Part of a small language model's weights.
Size: 19 layers, width 192, 3 heads of 64 (1 for keys and values), MLP 768 ReLU, vocabulary 8192, 10.6M parameters.
Architecture: RMSNorm before each block, rotary positions, no biases in attention or MLP.
Each number is 500 + 50 x the weight over its row's rms, rounded and kept within 0 to 999. Layers, rows and columns count from 0. Numbers have three digits each. The size before them is the row's rms in percent of the matrix's.

# layer 8 attention value, 64x192, rms 0.134, rows 22-63, columns 96-143
100:386466569509501542537469470493568528459546420567431496505505552475542567584547472437454542565419517496527529407574510538435510379446549567501413
101:558429509503518548407574432524614516461467490543505468498538607530462515492536524447489493407454438545634551499417502498504563484507527587444515
096:484507476478575521569474439464548485498427572520523446457526435579601480563494530524516551433399490520555546474469566459494463543447461575545540
108:521522522467511487469465535450489520525441506552613520498537458442604537493540530515538555587438519525440482608478498458473449482476503472538548
101:490503460543473514467490506486455438479439515498453502501434506421574424544549518512540450433517470552550456579597512438431476607544455439538558
105:490497452397528535584516532386556477489488511502400548587482450560554644498447526419448574532524543474530532508561447480416468616511454498527538
102:589528521396556496495478488530517596473527503507468428548484508475479458447525503496439486554529492470495530450487607561496428529551433527595605
103:505504444406514487524513430546552416543468490420479511518494379418537477490449508537471553426465539539484473506458567444488563551512496441433493
095:401489526522461553509508533507538448535515523554483491434538513547533471485570565509502525471500572421425490494602533497482545443460503522532504
104:542454518482511542502511432517438560517493481572507527527462494520642532492523497483480553499528640425542521544479508407492480512599580542548500
094:497513565542453561420452463529540594495486499486492502531447455481545455539484553478438555524554559603481426472510513505546579520505388470490536
105:491506535482473538471525515524408442513462465596534472529452493480492458475452566494471531522582458438541589482470527490485507422435503445590564
110:583500502484515526476464548588563490471543391564490567489519636528618441490604521532470549501578410479537491585521563526532479455551488596444455
101:448478500439448474455417498466483467440556501414438521539513530553530513457551549549553486539529572506513436455460478438445505519524501560462494
106:593508480426502515535474425566451565441504501527552428503530449506555490555449449507513565543529480549549452486530495431533376490406531369387523
095:448563427433568517479532481493455450555411579489561615467470504452492660485540620498542486542499462500505378440544484466499454413496478459551590
104:587531553403550505493537555465546527394509504409491502472532602437411524487526553474582489535481467530454534594550483453458527454494504426517494
094:538579538509556457470496451541476446521480546488452476555494548465543622505403481503520528455438441469584510506526472422544404442417500560490495
096:527465484491502553497455424553589567570574545583512558530434526532588563475481435452528540534481511611516503472467531472484562538531346462423517
101:541478466591544620468492433486590460556460431559538430529493478434588477555439504466463451462569517463549470510590441447480471475557542435458552
099:514614485516463494539610407488490492562503550536516556581513386426410457479532518486478458555523471469571424469544416481549551446508527569487543
099:603471484541524501530491497395536433505441537480491514597515493431483518431513478538480403506521612523445423517484452482566480506447558491570462
095:444478517427510539503452534489491544466543496541555457479481402527509551504552539561454422400531534444531476545459470447441592362512547448529547
105:462488619454444524541419504494496464572505571489511476476538528531544464472446513378467442554531441517481481501396413455512472396460438636576507
094:585566503432431548560466427581573481491496513468430540435495501472500508409533461463533511533574514576414549484605623515522480612462501511473520
097:545476570531462424464530483385436429479548609503487463480512475615522495564447435567438502498504563591548540578496547503592551449462513519549449
100:519513533481553620439620516492518497488513554489524587520581494398531556446505477428475515404488451460511427456442530448412523471437501420543414
101:454525626467476428452529459520487528501421491510489435374517511493498596514517556486478511559583456427491411527526549550481539441486503552429462
103:562568553589478542607433498538532475510564558473456551505526540496427547419503571487584450359522528487504538531491522485517422458530524446510505
108:486510474447429536492428480430529455616525513600525512497441479453516475525473527488466445535492604509562525564498579511459443518471384561559504
095:493517463555522528458533484423466500444516514529512495513527514501531444454457543470529530505510487561500590480447499519424471403438542489475543
100:440537633515461493548499531425426515550527535494462466477432515554416492533498511521533520497469455533542465463517424463543443496505449501498487
099:465464555530436489539498421543520556497454481379509485563484552467441421504439571458469571476503512589484532599486564517546515531473451500505461
095:461509466533406533488530448578602452493447449517499455508521453530529549388513511543472550515523483461555569511539632394575501421458449513462477
101:536610558480436458576386470423453459489511564509512481598567468487562475480450562541535537484507540585449524495532554439519500494610467540504506
094:567554560536473590568546602577586506510539534513564545518479507486537563509506467408521472433354511387452544495506452526481520511458597482488592
105:494446442488458534500416520518471485432500499484394621433475531487532462526441583537499507454514460439420486575386572399457493539467557468472551
104:487457544597514538576581516514520588436442462429481570499510609598558486463515568478491522475510467524489443452434508400481510513499614485474601
094:448405644499469426457556505464516374451420484483563452479492482539441485514551571512584548559406443482548508447521580542518412442567571404453513
093:492474636510509543418494550415448471539552517558501553478520410601477466531499508488485518623567478535438392472512552368541486505523543533495497
097:452573490455510474516511472580508543587568486482490395442571616512470447559528496535502463456520486509538520455435505488501456482531598419427504
103:529498526480489416561526454465553441518476492572465491564472433426586474518504588459495446463388510507496590481424563480482530522584506509397553
# layer 8 attention output (transposed), 192x192, rms 0.153, rows 22-63,86-127,150-191, columns 96-143
097:561494482418539560495543464479502553478428470435491549568427592477503524534487566452518425468471531542493522566491442546528426501489422440486488
111:388448488509470531542478471524566404503523467488377555532585464470487459438527511477527551502524505425529514488501565424482474529442481509537520
095:398513574495496543472566474523522508544466540491536515542459491428457452464492555430514533518534539569499465501460465465528514418513572511532593
098:473522546587596523527468538432515461514427545552432536476483550471503479544435612530568503497572445488441499525512464430439523588445493509488493
100:539448538500415538470468611541509572443432436520475577509443499466532545442528510494540567474584443433532450495591508455474541583502545473539570
111:495464498506434554511607453410498483487508533432496524481412517548515536533474502560543567478412511503453469444513567487525439574489377528424504
111:565484482430515490523474525500508545501419421531485463505474432499543527515484515516537610467451506441574600538448528539458562601516479470519535
110:491476555500550479522460514494501609462463567546454541497466565549489504464437465505517545570616485424467457521526481485555572632666428462491548
104:556519470440458432436515428460513547455405474558452509557469548418416425499492470526563511509365565491570487622489481552524493501486463520510441
101:391506498362513484596407550429452489538523541500507534580507429497464411561481524478455540382543534513457519462510581488517583586495531408470573
121:524536526568552567507490457499521450531547461566420549462551494500581539396518465481443499424470500484528531488553598453503615535566566516568455
108:592589519463491511438522433475448562514501574494455427421535490559504522548475486473491488514433517494435395512554466528503447409512548401524447
118:552450427569475557418525588518444472549497479464524631524474430565487564459484489534518494484519513507486480521478457412516500604540486530576536
096:518474435460546557487482538609500516519535503442525563423549389466549490437588451530536484418453429491492454522487570550511523605501546524586537
109:529493504580410481495529495461501448496426520435478559467520588549582563494488415497513545486500498526470614358454468535457528568510476617527549
108:475609475560511550522560612504418542467425502524555458459470508491491420515535413429428508546553508616522550478567510560573550480449481529446590
112:513531461475473479501466508571401566429526426486504519532481473523556526534509457437535463473477469574568603572554495567563522543437521480473488
100:540442488454545499550519555496433492494481499479541477530514498585521500511516537588478596323529525514529498483534424530471554557512443525441559
110:563533596536482470479486539499500540498521437416462482515499463529564455460477524529507551507497458468491475513447444549439564505430523428506459
097:529607527480488525466448506440537540450448624526546392450470544454500554516458485547511441562506477508456411462560643477505479545466463531441423
104:544427535532538438426455562475560464506513501416551452409425542499484470553448439473516542660533462495545451460452480430545595498439548546520578
099:456511518522441518491545497499496495562561560515489458538480442512536564500494501578492560518546551546541410369461513414401508526489412545522631
107:496502541499514536393480460435550460519557401421554551466541502456498436517529505520603543489517484467550453476507515504470593505471414512482494
109:542489516494564489501530557617501451474493445482521436522440501489481540530619450479454405509471502494513547462570488519539571428487418493539541
099:479435445561533536427469439441403511498505550515479502572484504501420504518535468585541509542424436485538570448515479521512534429458484504584449
108:550449496478490508382466464515487484587461560494493552464593476488484489495446647536472477493488454515485417573504589374469514626524511566475511
098:485485504514554394458502440493573487452479511532549434519518572497467523522488565509482428614477446456489471486506525437600469401446478521551517
099:633430439445481498496533476495474458509443504457498596480566568374492571556505508535534402456531492549493530461527499504499418410468565460454493
109:540538461597498507511419627508390468523465476518386511551429416521529515479609400454508490506427537495487489485456462489529555516520518574530486
110:456455538643519494472562505485535490555537543488409528564545390497530537577521536507459500530510468568522521513478454490576410445471536582526545
107:478511474527489524600521486522582496445547422523492552468599439527502510466574470522564494416462446539514494458481486425559532513451516490549549
099:578576512425524478536539552508441339454573613442507526510542603508479431485510546483481520560446477512535546504493449455485437413586531509443529
117:485453491497525490515474455503527502474489433542391476546536444523495439554507475585484554469562521491577506578490451510510443455457496440432637
103:517381469556485500490523453493432478580492505435470488462592491531508503465508484530575413428486498492571432461533361500573516399551490517399476
115:502494486537522548533425507530435521517518436484521550529545459616526463515495428556478473483426499489543537470578511569529489454449436434436495
112:486448421424466475443570566554474509514502575490493482452413431430498513567471500468430523491577506553540395489492602433499464477469384465535539
101:517460470587463431467465489535427526478474486525573494482559456564520486420502488448498372457460568545508587516537433437469452435495537482390552
091:484524428466606501534566498625548606587416461574449436520528426499454408526418485563462525534516452490491372485530514548452548424451595505609521
099:494423474410498430571568400399521386495453507401615460548464509383453489524594512486523557470543525536565526476565503462528530481480406520419450
109:589501507513569568570456569470396558489370549498551421527537478476488589545519437542392475515430478511386422533515510483511464576513517481582489
104:471498456509516522484448450521524438453493380475511413482418439424452532437496537504510530513424536484480457463545451433401492586406450399512639
101:510607553480430560446477447498530497460511416556439644520520477466514524478463472476546533477532424512508514634532423560467518510597579501472481
100:423466543440432470476526583410564520578528522442587530523517529456468526384459490536517588570466456470387396527526528498452529531477490484453517
091:529498452412516436454529562432488583511484507560516508551524498531523503480469475472497583472415364538465522436348572541456467508536493511464540
099:543597502537497502494577543477412553452596491468509511559518447544545401440472418575457482533517497551496515533523587593467519507546525464516524
099:586519454510507542487506439522398490430514567395518507554553494564476537484492436562364473480455528520520535524513484565554477472514469594506583
099:503459502436491430513467488538534412550539484486510476541426519469576516486516407504566440460546533538398599511499477439588472519518449543574604
093:436442450533556504568553492536518481475556531503517426533565620495503583426513562489484450566455536501522474496526511486442508547497575559472521
106:505544601507462422445537576498461502410496516416438546496466504556380538482457470572413452565512437402475453515599497470454528422513553515460412
096:519489484479448516496556607456469509499525518534607470522611443404527419499563504438499488436463489508481509437581531430425522442539420487380525
095:517533458581464526511446486485516479490514473552455547445518579449564573523550601531455453471532468555448518463408550473535528451471526404566432
088:631539523506437556477458498507490599437500547535518459521506513469482500502462574523535575509459592465487439534462510418408604655496483516493496
095:529443460522455544503507529551515561520521513461534594454493581538496542572540535467500475509470448458459395471424509548525501512468396574432466
087:500419485462499401499470544497542481494437516508561524586504500489417510505440465429459585642584534521513564529527549437493401498505482578570494
097:508505484396545513553559451436614494455507556577486485523557505516509428436567499516395481502511435445550564503489444571464512437537462473503360
094:499524573535592479480560475454479515508526468475544476475528603502472476497485545521487417551523520544518542521564496520436413561568563568445462
094:543535481511404488499469495490488515518531484591506482442422439576503469524538435554438496496421550438482529526513515408619476493557480530551509
085:446420445434585403508431482471498486527456623548567511571491461482535508535525476474509533464471440555505474455526483468526566490407398488490474
103:500565570536482457527420410453569443459492540488504442507508488531422504491486472547507515487598514403456519467486542449421419370539488465476482
105:500543525478537567516494438552573600568525535437464469466517374445489455535449440567474530474523436513463548503471587553560394546560435496520509
094:486399499502489484522539512436494484459481499492459472447564545521510567460562490463505455469546585573538565460436513498490422512499425547504517
102:489470514456529486495553488530471540522623490461423537525501436459411484457495464473371602462464601531563533512489470470521491537583460508468506
085:448431467502426528497477566491510598537548552430632456515432531462451472435543558504451545459535525531482463489483514411535560570490378528510487
098:530404521514517489422540513507547474494567412460513539487554581501575493486503525434490445459410441398352430526546504482545478487450491480492466
088:489529510543563417559510436485481518501409597515499542498493514421500418528419535578414450495573552506416554513628538522568520608543454483525475
104:479423407468461456548484525568531593509552424500463510530593486460470492470444516524483593496493509490466444553498493524570537522429519440446477
099:466575459492542553476506540532513545443501478534486529484498545435537492498435546477460500555577571496550534467537541589536523623485411479500504
098:489523519511467412500505537500478505531547461516484444553450461512537481532459408434476553455463543581550547528566573500492493489498518439579554
106:474530514440472569492446596406495508501572519469549504450562406564572501511516425511461519434486503496466495491512488498437497587432467464478573
096:562602560545541463451549541463555455362492552469509527497552507542538580478438563556485385554558531397484472512505486482535468437551493606552463
094:445469514504580482487603494456559584449449453447509512414514455449564497516447547447489503399501531589539484422529451503437456516439491484526486
101:570500468435542513528465533550484559502444525539575533496490521437543479554502423559516435524439485487551520478515495432512508557479465528477435
092:464476585455387496492531602562490490528464585552607458464428468536523540466345512463515572469583485480484544513513533492441531408484485534490497
094:470495448637569513424479481423441529571522449514468521501463505525451596479618449493467437437482488505487524348531525463472466542496512495515474
094:581482447564448541464488518524478539546516594500534486466558532494557558490492492542499439465510576445482542485514528481473459502580478609560480
098:521417480407414472523534481494443463429456480504558494558462485437484428457465518466464545589473538548538578502490500450401517515467508492582504
087:550457545466474486445560517463525466462530536509351506589580470541592532483441500583471541549451519540511445550430584549507518558582519536538550
096:503499550457539530490531485442488534426409448551487529497522594452444463576499639542586537515471433534565517451515369503518518578451514542439399
084:440488624421531574524536524430449522475481585488405586473482540448502463502426538510500570500464402507536541533527543562544472467550529407579416
088:454621583501462510480506522455456452458523519590491442521513535463475560491545485466451490478503574421555573461525496505445422515536467500454530
099:535611598505549553513513532400370539552470508542477494443460471542461505567458487523484464504475456457392499563490508517485400454553580503552533
097:468488611551480460460596470492511474478454446485453597510509521435528469585540553537475491477504502532536541452414508532563442494520485488431511
096:475500489530515380472497529508407485588538583454515516518497509483536439594448507495518364518536523494538518501538461535623521465474508557499447
096:498555428476345497530451592500407483482503543529526510498531427410410466497583438478440523549505540518492535518601506517632594503553429389552476
095:475487504571353519476372526558513431482501558513519445479501446456465510517452476478440461484504463488489377412502531612441525527509550513525479
105:572560526530473480417423516513537540427558521422495462437505482520511422509490530542516422454554490540537563532591435509502495466502462442501414
095:497496506501485501471568551538412438484411543465550562504504501504540531422532549487446485548496459482483586509478464487549549435425483632459481
112:416501476383554459474474452564504509536527348616466458428435589426517508521546527444482483512486512477561374521443575508474467503555598387471480
097:482561601501461508471470432494478510585490562545594537474569539480450500506475535496515506555500470481582432478478452552451447485523472525477454
099:548496555403393598398541480535381500599575538468423467473534537382479478472472461412427457546524486531509506444465478454516539466518452542505520
095:610511499522464579550403456478518462480525453545599372486619494449530441417499560486607520561499501543568473551420539520566491448508494491515569
101:514551474489563524571517495495495490547517513441567512575419577486466472524525480607533484501415556535488507488475470555541403526452507491539356
096:494489543437527539574476574525490437535553470426544455490518529551479500513548464496483531500665532464442478440517520501503412572465472542520504
105:446536555514531494524463459443573518532581495473464496472441525443519519454550478489469461519602410510491491443479367523530443441463497558484514
092:536594609438495524533586530427437505508469544496542464592448501441406536465510547471518494581623550528540533520521388455538448423475498521466516
108:446526567488524461529492558474486495490542462380541361518555474529520395491522552523484522464445441515540438552480392505466550545513450427533508
095:397484524534439486521501478575501603557475562435459540454529460554572460439530553505578560432585407561431469464579615491484437511438582513450493
110:464485488487402488564458456526505621503539494564479466546529516530516581526564436516419580582471532463492524410400451487503528558427523486558528
102:479495431516565472510421533515520392502501539448501449550463498434527477443481451479449426533441497425390430451517468613511476631519521537435420
094:507487517498498528465498388427529595536540451468454451432445536565489517554497487499500441463497521393465508506346473553497395500453456444521530
093:484498482413558559441462542525521462543529472532454524463445489503478514500500518521445457522491456530473505547541568480511533576523480525474416
095:477479459554407517497521489523499527469482522465607485580610519499490472521486515413531475603566567542515468423538471429541555443468526485506477
094:492506456438533445561566548538434475460510487547501468612474369561423537461431522511525537464525496539427480512497467490616552533470589513519527
104:539516541514542586516434573492462529443474402552565549527534460639527520499524539518540573507603447462504541456463589429517539440500483571522472
101:516459486504459497540581565545487521466475492543467463435631531468599512512472446487472481428487569536538498488579558489490565427515492401525471
099:472501471525523484458545510460476547457549528485443491535491480589526447588501501541390464559485513514514602589488548507402471473491480433508450
099:522489504510426539524522494419495524425552533469495470457491562559491495534533432444591592538445486590504520518483457541474562471476512470457511
102:507560494488534493405547516514501462563461498462585491450539439529565528495559475534513562416510535514521426483452463503490586476521495432568485
094:460583517473455409535514384414589571497438540432468426517486475565493528458492521551518475552501544543426544562461516486488456566505512435537599
097:490505446431584550480555470493561518470480476464461459485552481443598438522462483523518431631467529556430508532482435526524553502456424489620431
103:476364548509500455500504436429440572496561513455442435543559558444502394469502511547567536523525485519547459526475525524548436497527467517468386
107:435559466565483555530463478447557472541537430527484417506446548516527487476536492475415522481477539501459542413420520553528598512481460591477548
102:484511470465496563546504425464560488481551525519522654451569523519505503521544510511518457433434500470585553533528506466524492495494445480540477
094:544555589437458553547501463580467448553555441475534489553472502599508517508550518491534593519509532494461492460498508434627507497464508366513540
098:584482426481590479542471413418484471514457463550462527516467472515488475508562515487441543516505589527447519463489554530576561549498475420528492
107:497497539432473526464505505553462524569416507517562506463542423568563568512473493501487548546548477463498575535515453526407529553556462550554453
090:459492521545475543513481508522495543480450461396484545464510496466433437574574469438529525482491481429557493467590495516422463423461475452533482
094:530516546616456659460457568478527455525532532525543538518511518525484450546473518440510477540578548538519525473520611503610524498520540557507535
100:475540449508554460519565515538483578567557463545474502558438577488488539572494565366458462489614459466494530543535514433449513482451383492463440
093:461485496548493485525515552571484546447495458459493490516473524538492544468515462543509421514486569491430541576436532495473550490557525507530471
108:500514534480466458489408538514556461549505516501533436514489455564518503485485378493566466478545533410440400465531413524483499521461585434501460
108:534514566531425514536479511536557543475616604433463601438421545484458556443587423502559584464445396481458461473506488485489480499522527474405502
098:540519522534530479429495578600531505561535476557516538542521511571543526479518457485508480540556522540491472462481521436481481596468395445423489
093:557490474529494455503597507453523492526479575527537466425552544555467438408386549475659502507506574465474457525482429463426498472518510526522464
100:548548466479492577470489450454558500545527522501486510495455460510567547455534496493450562466468492548491539503460562485501444518597545577501381
101:493413543498551489493626530560441625544511580469462503528452512570516507560460527512493471418490532489479537409426500428441499390408501522449502
# layer 8 MLP up, 768x192, rms 0.17, rows 0-56, columns 96-143
093:438443514530527452539532502481475562409605529441467397518522515547493496545424523577579553481540495548436575621549664422537467518448468528420566
104:530484514499482596457493547527575504520541536512580486611517510579563453538517515552415571539513559522469519500508425421534414481431459449448429
098:492417557442461474456455448496530487434391483426473515418612493574595475487482519449586548511539520494552556590526479471485393508520575467515507
097:473540549500453471484580509480434506559564504497432571571576515495476556548558510557438450599529522399581434470454514466565543494495505547489412
095:462484505529467551444530441432443537554571517501507587494580572492470434573492431448521403541523457489496449526522488575545564478539507532516548
100:541558514596491527445500430510442496498325501410429604576535522566453435480500505529448551469478508515503579509506515488457564539440563581470508
091:427526520458592410450592480466526409530484483525421508469457540435597464450535506495505521531506572485467461524454517454441398497447576533480482
095:533431550538504507515562549492518506550450500511521465524411562462444566582556549505487546539390518518479476433467490448466477442541449503518519
102:518487569496454501515572508434533560515602483506473524487513492485547435536559416537575534455547515508499562488502467522505490519506559541621512
089:509487453557498440497481476542430411503414497498516503475508550610479518534507497412523473521499529555471537507469505461427542611516509384366430
095:536501510455525473451614448486519456465462488450525646502606508502501382511552523506449489521339428501482441577455527481500548391476483581521512
100:556509514521400417508402542520413572491529647592488524489424429462560422467471591515417526547492409456522558538508518435547400407480496561470507
093:578527611465575512508538459444528456554481561539522476438529397504472554451475423459491490443612436585430415510574465546534459463485545552477569
099:517381366521481441461543528467478465449515539551485558475517457481487575473398484498496462494605556483520497567506531538503530500483536545532539
107:590452544474505468398342495529477548522502449421497475477489484489556484565556504548471460545499418449515520523589564498456492567476473409622482
102:533437481551541448583486419383546486525466514533387458548495459589575459438449415436462518452469550522481560486484508471638454532498500468455572
100:523438503482488557493522434468442542515568441515495472515471446506597385533532486585405514533520476600536535489595463481547449572561495498639462
099:504562444535470589445546533509491477500522494497491469481586414469540580475522628395401483499645462418539560510493548571518462517486469580569531
112:602492426547498536568572479428514502536476529484478558533488465323433481389554469521428473568448466455470574539520432499497471613565454560464555
101:496527475509443544475499486487494443501478428545519452546523477500538494377467441528419496480528585492463536520371505521487496580505545517550582
092:444510543552401509454484518487528546560587531549422497490507482471483570467489457577488537564581512526559646602528479501539515489453524500515560
109:460581471612425449467490431491460448454506512480559420418529596514486546443494536508482481565512560565509497536519571479507406404517494455483509
099:584530452492481537440482514486510564535435522523554539475528514507426430454507626513529539537541471512545449533451582490467465387473501585534475
091:522432536469517487476466544605524505512433535440572491470537430519493511535548445577482530466523458483474536438505549419539538502516477513526448
106:453574522476488512562373493541541510516507519516495492494476520513452493534450550438480577553541562543484447486484592491596465583435574566501524
099:483484422602494491560426523565477446432516612535580455562488438404472548472461506469420540533430573488490593525495535439494539537493537498522458
099:551448502445409456496522478469504497461504585526356506496575470453537461544517489389561487503458542544566504482505585464599457490417485492506532
090:493485460511432554438499573474416504527475524594448526580501516500429503528487450414477431479543532492538497512446533517579586523442588526486482
095:572514546543551607527585503532519551506466524496405391542478439458514481558512413484424472481569518457502408529461458458469480562520552541484567
101:529419430476493407509471480457468490494444471628491451507494425567454417535424514559438500551525565549499526490463464504525465459496522419578540
096:524495500479587518470543552408551481499481417499522543608542534572532536547522530545445435491604452412517538446483510500495505565490417452551418
093:446465519667496538435460440564469468434462573529558538528507486477532457533548558440504518490505561428517413414392527508432531541518437482592541
100:517564494463499385534515530501546490479405570439571447539436510393540446491420417487496500506563566561549510491537547513533529421553495459589589
103:469439422512482517468478485524531482585467526494515480521430450499512499546439457552463514546472446473450450449543497521590516498459483508458618
100:511444478463499449543595512517520451489489532636446458578477504448444437455583448515501511456504497503495495527451527589427544465484405521515541
100:549437564580540491483469515352575562460470554455542527542549429465467485467496463564552553556534510418480512547422449450440621486444460486584560
104:521417527515515471405493610384361591461508489539494445502419544450552508455537470527551424569468550454509472525440578515467473437461417548490480
099:544471487540553502527471608477406488509380575502531482484480446557583498480513584568437484458453503532527410568567484527448578516486457490481460
097:476509479525483550491465462399495537474486486494509460580502439467561459548488443499467487482495444504439489384507553584494555501475465476556549
105:511467553449443488604476474465495503519511538532442448555543514516395586521468539377521473446509494506443401451423508459477454482524545574567558
104:607487501482523558541410516555500659528481433540508541430553590474481480505502648560466475552458416444518461436457464464498531518473442472565411
102:537538554468547529396543563494458512520498435503433415419552580425471443459470426468491467467435499578539484514526482452518474454539553576509459
105:472451491600566499430437548429553416586528430547376594488581515446554520507475558496480544451497464574518446503437487511421563493520491474553400
104:590427428557489483452566516572464629480489484509579528442543516525494458456422428529471535487460480467504457504546564520504528451481529468506539
094:551522469539407475461424541520466484516546498527564604458484531460566453578345455539531471511433562573440396445589564467437503491523481476452516
098:526478589485475413529485491567434577487493538520475481557477412623445491473522577539495489517480458420497487412510519577429494460501458490460470
088:440558491467498524570464559453478564535528556477449409454530494547489556435540562536475455498474482563471529575467516451506453380530481484463658
096:435485444438472464523512488496501527561446525463562544386526482451480496453535458500571470430511542556435527505567473458474538446554453389453475
107:563503574517599479459520466521523475469473522445612507454491495520540516482549524469532562529492520462495455518528549424526458458473474512547448
099:519457565450517529590513477379525462523536483586537494513524497508525496505503497493447504456430434501527598542437519483495455558522486581548490
104:618515548515529403486529474517485473564472541519387445486420509447542569537428540479494501532468509583484553526397422533518536471510467445510513
101:464418511437523475540468522572435445507416604492516506442476515355531485461421528421551486551470526575463642509485490541449407543496553565462517
100:468561560552547575496545574472493583494463525454601535494495467533446529419448557540454507468534578442595596601470516479516447516536480540453511
105:530444554591480369501557467476558502426475486530579470576548509562518540538488576473423505526497544526452541468469549498645510378450519450551534
095:504516407550502482429504505582499506540529481420523465474468539630411516473512467445460544425460501481519531549456531536549482546480345528410429
099:473517563517518591494493570511457486437428529560527387523577505457476600599514550491544438438644529494496488415529540531429564453462539531550439
102:460580467484510440496475334478355494453544431451535567522516475497501501511548492618429487550518505476454493506536565518461542427540482468478425
# layer 8 MLP down (transposed), 768x192, rms 0.17, rows 0-56, columns 96-143
092:552506504447503475414567478521537444541484465521589557497504518466561508508470536489467500477529466495467501480533493569498493474475503505484537
107:520478432534558527453492543377479513514496483518431414394516494480637557488516461618530513470444499444501618477542530451362462458482583519503568
105:479407496523519463540510507480469573533533454475421504485436595629518442454497447479538562474550536456496469477535552543457565486493385527534540
098:554566407514422452590480496453539477560503369516505505469429475458474531596462451544518497510522482516516413622501464651550484421504504540560538
104:507478485477557481535527516424419572617498489407547545524526616517477567520510440511540530567497515515630524517485529500475566497552563568552469
105:512470528499403485547489524479498420428460439521481466496590508535441548552565553551490579510527447490500491497435574569534598490467500493503468
100:478568483473437543559450573457533549442569520493621497492572444526411548544466482423465498509442514561493512423495570526503551518570464589476508
099:518434482453501601475524502500634472428510479615529495509430573478465563553440570555573556488503492426499547503566403510553522527610594463531510
094:603517499499512535558507485465450533487525501534528473565511502538480490556501500494537404578533443519468486532509486514578513434475472593461460
101:523509515525553541604482511527451634540448477485510507562547414546431457457509500534465546533451462510490445531511445423489495463463541567471521
101:445456457426524596586431492464519541556495479470461493436432500534534449489468530483502573447552546469546613556531542488504470478514419478577443
111:350500515457419458538537587489458526525488584535462440468519483483575484479464484581493534599564559467455567505484505536598544494493525471501559
099:462494519467503525551439489486518493440453401506454549461513501513548528464474466572487513576481581489508515554401486530480484581459524490395455
096:524509623473484548491504509473399490573502485452531493534423539454566384510570510600507462461466487500514525546499522486502509377501481553428601
111:522548565445499406524371432431557440517535601533566570553559537493440511529486579576408500449518501441521445532627465536540553487494499482492443
092:574374555489537436459472495447444472489429507531536481478505610503560540604564481490519478465488427539495492460435589565396539491512486529420425
102:486476538501507584446476588478473474496493502514348473505454505535519470518560411534491436479522533606406521481526491496492527512360470510482472
104:469480447508537466504506581528462467517532480485450498488461623490501426615549478513421460519476569470468565519467455478538575420533476447490607
111:457502526479475498528413478490541530534539499556447461538424546516469516472472613557456461526518542519472534462481495510527587525361523541587474
102:457482517446484407524532493473546542488544571540485438511459523500468482449486443629509480527554489454459456524519467488419529547545504529519567
095:505520530476512461437452480458433482530502483525539508447500491524614505503487544462480455469485431469655501611491519558479474504503509383359504
102:523509538436490481490466599565396480553495487501571555453545533593461512461479565524495513457555520429596562508608480492448545425494433498638449
102:510500456506625604570514503556505492470487590528511443564584453432467466498460449479509550532415582413487445513603420486507541506498597420480527
087:479412584505554467518590496528437509560522553528494505467510520429543488477570585468525498493458518490435478558484475537544468552599478428527517
105:486511442545606531500492481533537466429539491478559518371533533527479552484518432489530486531583439461521441580419573532509530490553461463473528
104:460553457601436498538486516497501414557460466528454546617496529539524601518540454513427553433574552513532458518549510484551406486492531481575586
103:578540530463570523555590555438504528440498462485546544537523420492512524494505595492485483417508597452457491514537444518531490531497408493389500
093:478535521473575536485547414464482565414515393474494531345500521509507536429491572502604598474557437512555484546503461599353408492462411475471411
105:440456477481512572543477485508445417470609485548533492420495482475475491424502507485629495573448546494518566487532433485420512485498495542458572
108:544382548516413483580495482474542490447488503483472584517541487538552432431535488563524518520475469516557499431454523532498527502614490394488507
112:487539571419470506524502471520469469454470591454566475561445473477507463507456393541500540582482567455526491519498468488471500538511603501494509
088:550518470445545447556493524531430518447481492640555456495546429497575543461480507567451470485491529642552501569535399437542418474571529396445506
096:529431515511515441563402535506423529485525518487525492522512498457505568445518601551546526515513530559503479495508491492504470577509507532496482
111:483528495441388500475496482424505488514498444497433484431508518438444452413453459505563513482470377444490476548554534507540467469515490529535466
104:509551563555455396475415539548450460456528462511525513411625476578476498486448469534517509432499581417422435557470431525546508529461416480469569
106:574528439560482625439479553510403483516457515500488478456475518557417508552450481536525512474511512642444535526460570558426480490433501451477542
090:522534578514535522509448478506455537500501481511465527589515572569475523488523442538491518500475471427640492475529470542591420487598497536469472
095:453506498508560578482552396514499547580456434527527484494471471531579533419604451466511499486578533507462578448488563556536504525535396474460484
090:507370462519564519481519564398511522554552476530529553521566497526419400591452439506536542440476528436388448504478453508603477473512512499445526
100:449555479457484597454508463549537499482574531469517454525459433489469496470439417529481418559607498520514485553536484507552535512561543560439447
106:597502551443506466441487471580561516500428571501519542493529464507510455620591447498530506565483510467497463454530533531509466426458533514473607
104:521530480535560514424410568505546520523558451523537430487472540586487553524536471531460514497517500540486514457615447514487508534429577509529470
104:422568447558431574548527590539456531535488434487544454509531454554503583525489442468526510570451488428602541557501561523637508566531500487459490
112:464558495479477452484580538472504432529487515468508475400531538560460373596471497574547445520460486535597528563503508604500538569510602467490480
097:505528490515522555562484495505487567404509500556373477510480565537436506433459415523427480485553492480441441398513494462522571450556467482501476
094:521428506496505514504597581409498457550533564460513550466479453501506514477481615581554492394562472569553431430573461548563491523371491497427468
087:584417622546454513466464536470466461494483507422543615504538592513444392530488500385534501558542478482492464523519431515519467520450409414451423
111:500496534422476454534448530512448523450437438458466476484433456392516553514490436462660523506481354468498448470404459489592610479515508531471559
090:535491481539434585568560469553533408476543542500420567563527484431498505475570499525453531589464480553490537403498497449578508492517533555514631
092:537504538516496508449537564518567603531474348382471546538506474488507489449571530456511393449575402477520468403516532499488459483487518449528508
102:401556495455476541522422595437472523463436414439483506547557500578491502479524480558485494421439489529566446547555467507476566439505524551475534
101:520490488554514487404493469499551471507530454543576522539559463563570622463537513452433517566513498470515584506491464530585548512562389502461468
098:466553490556373429547384546538497426496523477504430465485549597539452447557501462417550518521492483615464509498435451539527554545521533612507506
110:494473537466464473548494510467567522493527414525496504528442514475533539551531453535447502520618586489480600485540515535547442523507455453474441
108:548483622475545547508450515470585550387426471391532455546553536485455446543487563484535480498467437479458504463564575484551485487477547400547485
108:527538499497546533502507536559517522556502486535471592602583374516442550376511519517398421366489461466506497439535556433579443469608493650513609
098:466521484522481468458440466514471440511464556470436529392540528473533515542542494503489490451502441460479504524432521505582532607516470493587527